{
  "positions": "rope",
  "max_steps": 7837,
  "dataset": "wikipedia_en"
}
Each number is 500 + 25 x the weight over its row's rms, rounded and kept within 0 to 999. Layers, rows and columns count from 0. Numbers have three digits each. The size before them is the row's rms in percent of the matrix's.

# layer 4 attention output (transposed), 128x128, rms 0.141, rows 96-127, columns 64-127
101:496468489477446529504568471479471474481525505478526511487481517512492489545501498502498529527438473477489537473495511503508491468466516518483516464491454470496504464470526481525464464503475489
110:465472471484485507510474528526486528485517514512500505484479503453518471521490530497538535507520514479491478458512521496515505497446430481490529495527504464535505476512497544494541513475489468
097:509472514530478495516532477508545499485542515500527510490497554497510501539485457471513502469496481489473540464442535472545452485504495501505535480494488486476486504482500521540500468469506506
113:509513480534516539510505540458498509520471525497503454496491444495494468511453515546478479517502520514526462543499471505457514493517504485555459530506517498515529487518492503477481493517474507
092:483453487500448489507523459476491490522509517508487499470469519482505499567524479473547514547494487497483543462483524489541474485459512536511507467488480478507528428477512500523483463526494478
121:489476465496462521510510498487513518538538563536485447481510468476510485535506525450524517490503478465494540493511506505481498456437477486519485480532499474511529502460508526495508457483479487
104:488495485482485485525510492463500514464502535513516490511493517490557453500498515474517511512475460468473508493525522511508481447447493444498488527516508483478523463504528495511487507497487485
092:583521500480511503494472524495484528514458506509474493524505474502536522456488517533490498502551532526497462514486486519471516562503475486496485500472547526489496540524524517473490559512502505
102:517577515543560485507491507495545494507473491491547511519525511520485487462523486511481480458477494497513481556488488499491499521551450490511521538518506507497500513540485487501487510463500506
129:529467506547531503538479505493503478467487482482484534538493507468520540543493475526500477513451523542514467471489529511522488542544509478493493503470507494510473509502529506518497487484495488
133:523507494516506514503484497470524491507521459531448521528526512475513533536509506497476477533473519486468495507503488579477479494530462518486526493460466551487482464477561514496517494504484491
133:479457476510520565475520522486522466508522477494454514504487480504478513524477491441482513495513502481496495467498472501504471470508505508504496511471489473519508509488519551457518493518511487
127:507482540463487522497521506524476538486503509501523485503484535527505508441486538510505516451527495471544531542490461487484480477506501473516519495519495474502474564508485504505508528511496522
113:474482532471545502500438512544464522521500480500487544503526463444498524449513517474465529480466527499498489495513508543458530531525475484494544519510476518486477524517520503520564517533504487
109:553493510471487446484487538495487509530495548512496497523500474478512521457515530553501522470485510501503498523498488514442535535496488515501477489506536491508523569516501502503492527515520501
104:484473507486479506526516447501488524510506515516487495470522484482528500548509483468522504521497511516503467460487514476542465495479518485535532479511471502491507455463490492498493478526456496
121:458500510465480478486544538478447514510529452541471504503454523497499490485489510523531527499501532495512478493434461472507488528521475491511511501494482525509464529531470510505505476505494522
096:485529524527461501523499467535536498528513553515529483480531503463507471521499503463515495500498505474496507479483558522542489469469461508494517504527485489497508466444521520503532468451501492
117:456509493521515505567467498472511499498449507524504514518513512469534494523528508448494486507459463467511544491547534541502503490501485492508476529518482495514545459530527490505512495524528453
113:476488540507481500564465447518514518493469490503507522494490475522522493514479480514503521533514499497505480506494524516499487424551475462522560521466508545494475480536508503535495520521484492
092:579524469501538491488491548505510493480480470499500538516504496485527508446474528527494484496526488523519487508508503515485519536519499461523496528464518544484472552534513555516483516496514506
095:484447492486486535525482463518515511438496490498493487479523513478531496555493498474506492505508503515501484467517517497543489484474515533489503491527469480528476470491504482499541517501508474
123:509517510519536566483515486532485486526481491493527514480524497530489478510476487500495514504539461488475475529497459462508469454520496492483552494475513505494481512493477504516466480476474500
110:486453484508485544496539511506486514523518524476487478497496502468467506524500491461514507493521503482527534463488485491489483498463476515515530502493496460522511491474497512466526489492501454
109:484421474456492463479513516470509505494539495505514563510500491497481536491541514490509519533502472517486541425488455508486502506491501540436526487511490507488531503485498517503499510499509493
102:513474513507488517518516473530553503481502518518524483454504473513543488532471506512523516502559499523498505484479514456523491456478510483511499501530479513516484496474466481551504476500489527
121:472540515524519530465521533461496526528509504503473479546481520481459506515521442478519542484485501468503483533482412471487505547468489515510486464521482473535498534511474463503515451478503510
135:547478509517507519501528475488458484517486499468498559529507457484496475536501487531546546555476495460492449523478482489526450540506490526502539471505496494497496510464470455518497481471499490
101:464496511466539499521420499544475510499491459529495535505525506498500527475514523516497499499529541523497447489480478504508507554560470518474534518490489518518476518544503534467545542488517493
099:536534481489491482476522509466492484505481500491499492525477478561509506496489512514481499480484498484537533553525475493480521518519517498534478496498524505488523533519464457479466498523487508
129:562530493486511471446541525489491480475483486459486513527523528463509511444537524472519460496467516492528513479502545522516485577462467490497492515508486511519518491462531522442485516493521471
096:574538513535530515491507519459497488521476490483474469541494499515471524462478493532485492473489504482519504543483478507480475532549487470540496524456519526492492505521499507473489504515490514
# layer 4 attention value, 128x128, rms 0.133, rows 97-127, columns 64-127
108:508552461473490493475489431494472459507500503489516457493502529552424479520482506527481526510499533485509508543522527499488468545516496501466489496498492478485496561510501508526477494512504497
106:512474497504536485503509474486456471517505506480483495526460494519482484546517468546519465470481481490498508532521473492518531497494485505507484443522498492459541499473484546522548482479522485
112:479510512496540487497475540535479514455488507485495477480457508483528506503476550484494537517480507445520506495492485457518468500479550526518478579475515557550485463490479472492498458503502512
093:519557500481535490500507489485472512526528462446524559487492470499431469523465464522501466509505537479504499522476468502446514470516530489527505473527504472454545489475509512504498482517474511
120:556551486465535500493472460500450517514498518465496502494512495487459470522459500523497510488530542429519510580470478470471481505500491510521504479475502517524477524497515491500460433484456529
109:570518448480532505502506527459490485565498510480493478504469515510452490462514476529512466547491526467520552524510523467466492490504501496494541520499481486478445514449498486514474464487499502
103:496559487497445505499507526507542451438532516516483471522494476501503512492509538522489503532510497557493506482474531542494479497509555497481490542492501546513493487499502476523481480514491493
103:473438503515506502507512510498490486477509514553479468507526510489562537452509517466504525446465441492497495448534531505551506512493485482501482521435459529505429504485496495497535524501525483
130:473490518540487478501531522503531468484492524482492454497474485515492517513509461506500474453436511488487510502493476533519553495546513517497522498515493517488562485488498517508534498480519471
130:477537513494494495489512506494526499529502494479496508543482494485497505480483469498497511453489475486492541519494479534522532504591490495510557539512494579524480523504524523529502489501502491
120:521569513511529480476498479494475533502407513494503507527486481508480504525502498528483502475503509521505473529495470482517499511543476493483482456496518523500514543509502495541464531462471523
125:518461494519506493513482514504488519484494520519499481465505495501516498486543545516522454504542469504505499518558505482499469499449489516506480475501497490555462478542464482487480512492514542
112:506525485491467516482529491475574448485475477525491495493528519483495504494512508480471581487522492494494454510511481547525519503559502523461502508465496485534538497530528465521498538497481506
106:496496513497462506493479533506509469445552484483461484474511471503522532488464538496472530489557494486502529511466507524488501510475552489483470523482478521548511502488499504515467471506499499
108:502540466484511503500526491508468512546494490475502552533482532467443465528497471522502501518495544475473487544510502504445509495500548547508497489511503475470551492467539493516562431513483459
119:514440494485501494500473498498516523504529474488509453475516556479526501529491538464493501503510488514509489504543505490489474519492472515500461499472511525521506501509502507501542503519541521
112:534527476483506505492510466523433436521517500480505493526513504503443479515459468538518538489499514426527483550492498515506507519485490500490501492505519480469508520476527515495520478516506455
121:537540503500539492496517479474529488518474505468505480511524496509444502481462472490503472473483540445514504488457466505474512492516487486500558526463467482490432511454493463518478521493489493
109:517522475517513506508514548510544484542497494525484521473500482518487467500522497505505508518461490447510507515521505546518526491510543521497510538516475476519476478474476491550510529486544445
093:502495527494451519498495528470531513441513506512467472522469465491518526520530535501481496457506472530486489488470489512503472518505503499503467539492449571525461457482473481531489503513481490
099:472594503503498490498514427492465491564463523471514533537474500529444465498516462535499498549485507496481494541490507458480489496515507521486541507539485460448511526516519521482521489508512471
124:490503488500474512516484510522470548529492486564489486494500511458516482527516540513515492452507488539503458501507505521519491487463454502498469474519480505519511517508496458475492556499520485
111:516563487512547476482485451522444502472481517464519488488504498538477493544482481517495480498510491472495448555533508508500502514547495505532470421502524465494565492538506501523495479491500499
110:516502521501460469488495509486518495529501498459500518496497527541481513530512490516445495475523505509470507549470476522478541508523498487511467456505452472490522534509513555523500504513482516
103:481530497509474510508468492529460500541495512508521533483476491494500459530540517553516469543457484457488495546498466499466475462468514539501516479539474456464468497517484519486502473525460470
116:475439506498526483494491478526472492471499501546497504510497527474525518473507508491481477473474518534486509465493521468520473503512476506498538452504516542511572510518511513503507496491544567
132:512477501475445514507535532531480500513523488502483534469512505465462515519501529488488495480481502506506502483520512564522519494539506508508537505535478545498567480504529482499561486481498477
113:475533507507448484494512425490551469488488524540500468527522549522491507504513514480478544496480492538466460477512526527524491539523477503455463517480473491506463571543508498516534556521531495
100:512458514493534513501491558497518554444486512511495528493509478480549521479495555478494482502543496510503530450493497457505496488481527481551505513467505519519461470494480473487524481489465509
120:484510516511478526480522509492472492465527495468503486525516474486452523484476462519488476485511480512487498475512536538478508525525491468524485481512538526448485476483552514492498455521470477
096:482486508525518508498504545509505498445490504523472506515484461510542533483521540504521497466485501508490514460496515487525500507524529490546454534477502560551504440478484472521494470486509500
# layer 4 MLP gate, 384x128, rms 0.14, rows 0-12, columns 64-127
105:511528515486486518525562519492535518542487505493484478509479501480536473543484555488471519486470486467516499514498525514519529493500546475527522500510482482535524502468486501519500487514514539
112:466504498514487508538499484459509535486524483531508502492506517513497487495512511515474526518510495457501505456458515521563557478518455477491501484502555471497482508502505521535501503444477528
095:482516512461495566510528472499508539460532507550494536503513511500513486489492499498498537481496503450465497472545482467490537494507478438511526518546462470487464519491496555485512490488492505
084:476478510493546498494549485487483517515511499503507538531493532489534501458457508494460484512541482431486485509519519477469502523478496485512474543489488460499527504505463494496471483511525471
103:496496524495512508492554463493496517503539525500497466510492496558537467495476521510480511456516499492540457506516565536509507500486505511501485483485567483530468504479487499552490438497461507
107:491540486480523487541486540472516496509490515476542511487504468558518477503468510517518497505503471492460537554492478486548511462491497453483510524510526499514464500476452536513507506471461520
094:468511508515496477500528530470514552494531541478551506484482519498485499501483487518512469499527527511492529495522492515516526516459497519458503497515477537513494470474490505583502458509508470
102:502497501457481504533527465504548548500505549528511500485504507555532507480443527496455476512478525454481536482548537544529525513522507501507490507526495479519515455503496494516513512507521572
107:521498508479546520515546532474509540476511455533497557504507507494489488490496496523497511557484527498496495467502515496469554466488484484526508486549512516502494493525473507519484485452499484
116:515466501504485547515516501452529517493481500514512517505523480544455497518512478462479506509500492454440519449477497558556523467500478480513499522487529503500472490505467528474560490496492478
102:544512471461471566507480466501519482440542500482522475469499512495487482494469514483481507495444487480448526453521534512504504480482554491465493529480470509518478459507484559521524505496489487
093:543538493471485542495523522499520524517490546492532518447514546494509491498491503531494502523514539503492471482533498486487495446451471489557520466484475483506487491502531513535490479517493536
110:473511498496492518514537512463480486485540519523518564522478533518511470492488534510481531531534523507469494464486491490482506495476484464462495507512528490519475533480483502541512521488522510
# layer 4 MLP up, 384x128, rms 0.126, rows 0-11, columns 64-127
098:496498477471511524497567485496499488509532521515512496548504527493468509464491465456462566531537477482543509482532489489489547517461491501518499493539494477493512513521479480503476501502519497
129:514536498509473544490497550493514521527482492495490477513465501472479451523492508526522534494514489448503503502484514464452477479488477478524527496502498506519487475490503480478517472509511527
098:517489458532507521488509516483526503484486504486453507471484533458481530496457510513472544505464475520490480533507481490505524528485495513487516536547517494480502491471476506466517482469497571
091:491527482494478534485502478464483515504492461508502549481567488524481482542483529492477484499501545512498492547491485526494497487526445486461505495530465535504485496521519512500530539469517501
111:458497447482479510469509535498503474495503513507504483520563475518490482533535485494497476497513505476496569494455514473521491488510487481481468487458492520507560503493476446537519455461465499
111:506505553495532474485508481495464522525465529501507529457517469527489534527507459533462501490470460506510500535465507487513489541513487505536426487509460495479479484507506549526509510497491491
094:505519503502498514501478469490509477505500501501450511523515513490464516489497496510490549537520463520482454523501512510538495471469459515513556483501546514490466518497502465452517474477505500
094:497483517531479530502490459471519492507524537487538544488516508508468518477522499463509505487459466511523505489547474448514522501538492473528505524486461476484514497516511473483464533524497511
120:473525472520533473486479493490490474493508466455508491442536505515480482498515472501486453479504433509472532518510497491523477493493469516517491495462541479463481520466508507443541502499465528
105:533544486513503507486578524495510483510475504488484517523468464558493490475525518509505505498487537456486503473458436522503548504490480458517468501509511466519530476513496484474545476513493455
105:516485517480499499501535525481515508511511511472467508516510475521464523477530456504523468473534468490509514482490491492471485508527497520487475493507530462530492542468481524478515482489470504
095:481514530501555516487535534487548490519503539511470529494508488514516497509487457544521555484496494504501510501504543511493511539544476492460501487471503500512463575516459475502434503523453509
# layer 4 MLP down (transposed), 384x128, rms 0.126, rows 0-11, columns 64-127
098:491498501516491480499528499479559496553521542452479520466499455492488507529488485496494556512501522492479466505520488468499508534487504468497489555516455517549535497430479501491493500491519521
128:526537499537456545492498544492500519525480536448525503526471479532475462542462483564520502477541492457470532497482531497438506532478528515485508522532489484495523532483486508482500475504539523
101:522530466483564530478473492459490472501445527490504509477479515503508536524486476490478521517512461512517481494499463473514482492520545495544461509514506529487551503527482444507476493493495481
092:519469505510501520497490551520487486522478522490473525446476517453491524548496503494490520531468540545501467467501477498551493533552487508441477489515531495488472480495474514505467500517483528
110:490511479501496519530465470482483506528542548500526543490488470490561492495510529448497511511536490526473477514515534508480512493501513454478464533543511529473519474503474455485503498469522496
110:527509487495510460460496482522476513503501503514497499571508510455508454471471469518455532467460481486532508490508550462491477501500478521481506511536527485486509520504524525486518498486506508
091:497495476482510528537522486534493495516480481508511511528506467486486473505479432482526453477482473525458497497486503482491515502512542487523531519557507502470472490460460452509489537521520485
101:480472462461520484530503522525453457444496494557469529496508510495510504457487502465510504550501511504462536484527457475574505507494517515457477453493478523501438486508507490474491522471469496
111:485525489467502483529514488508498495529547499493529516504503461512565516494553471544503452520499534510478470460525489481481530478518484492490527490455465498503497509469497562498516462496483507
103:457523510507508474486528484492500465545474492527488495541475494529519458516509507514465521450476539485497526487470468508462490559493537504492468475487485474471506470524508453506529503485545485
105:556488515479457545499518495493501532464520495529498525532484500518522476452492512549504522459488504527527500503511527469505521471488528553534494466493480478485509483496516516536523476506490513
093:486518557463455493530480487548502549516508444524536517523488501498463492542515528522504475521514457506486499522508496482500471469533487540500503513481511492503424465536511527502500533488476453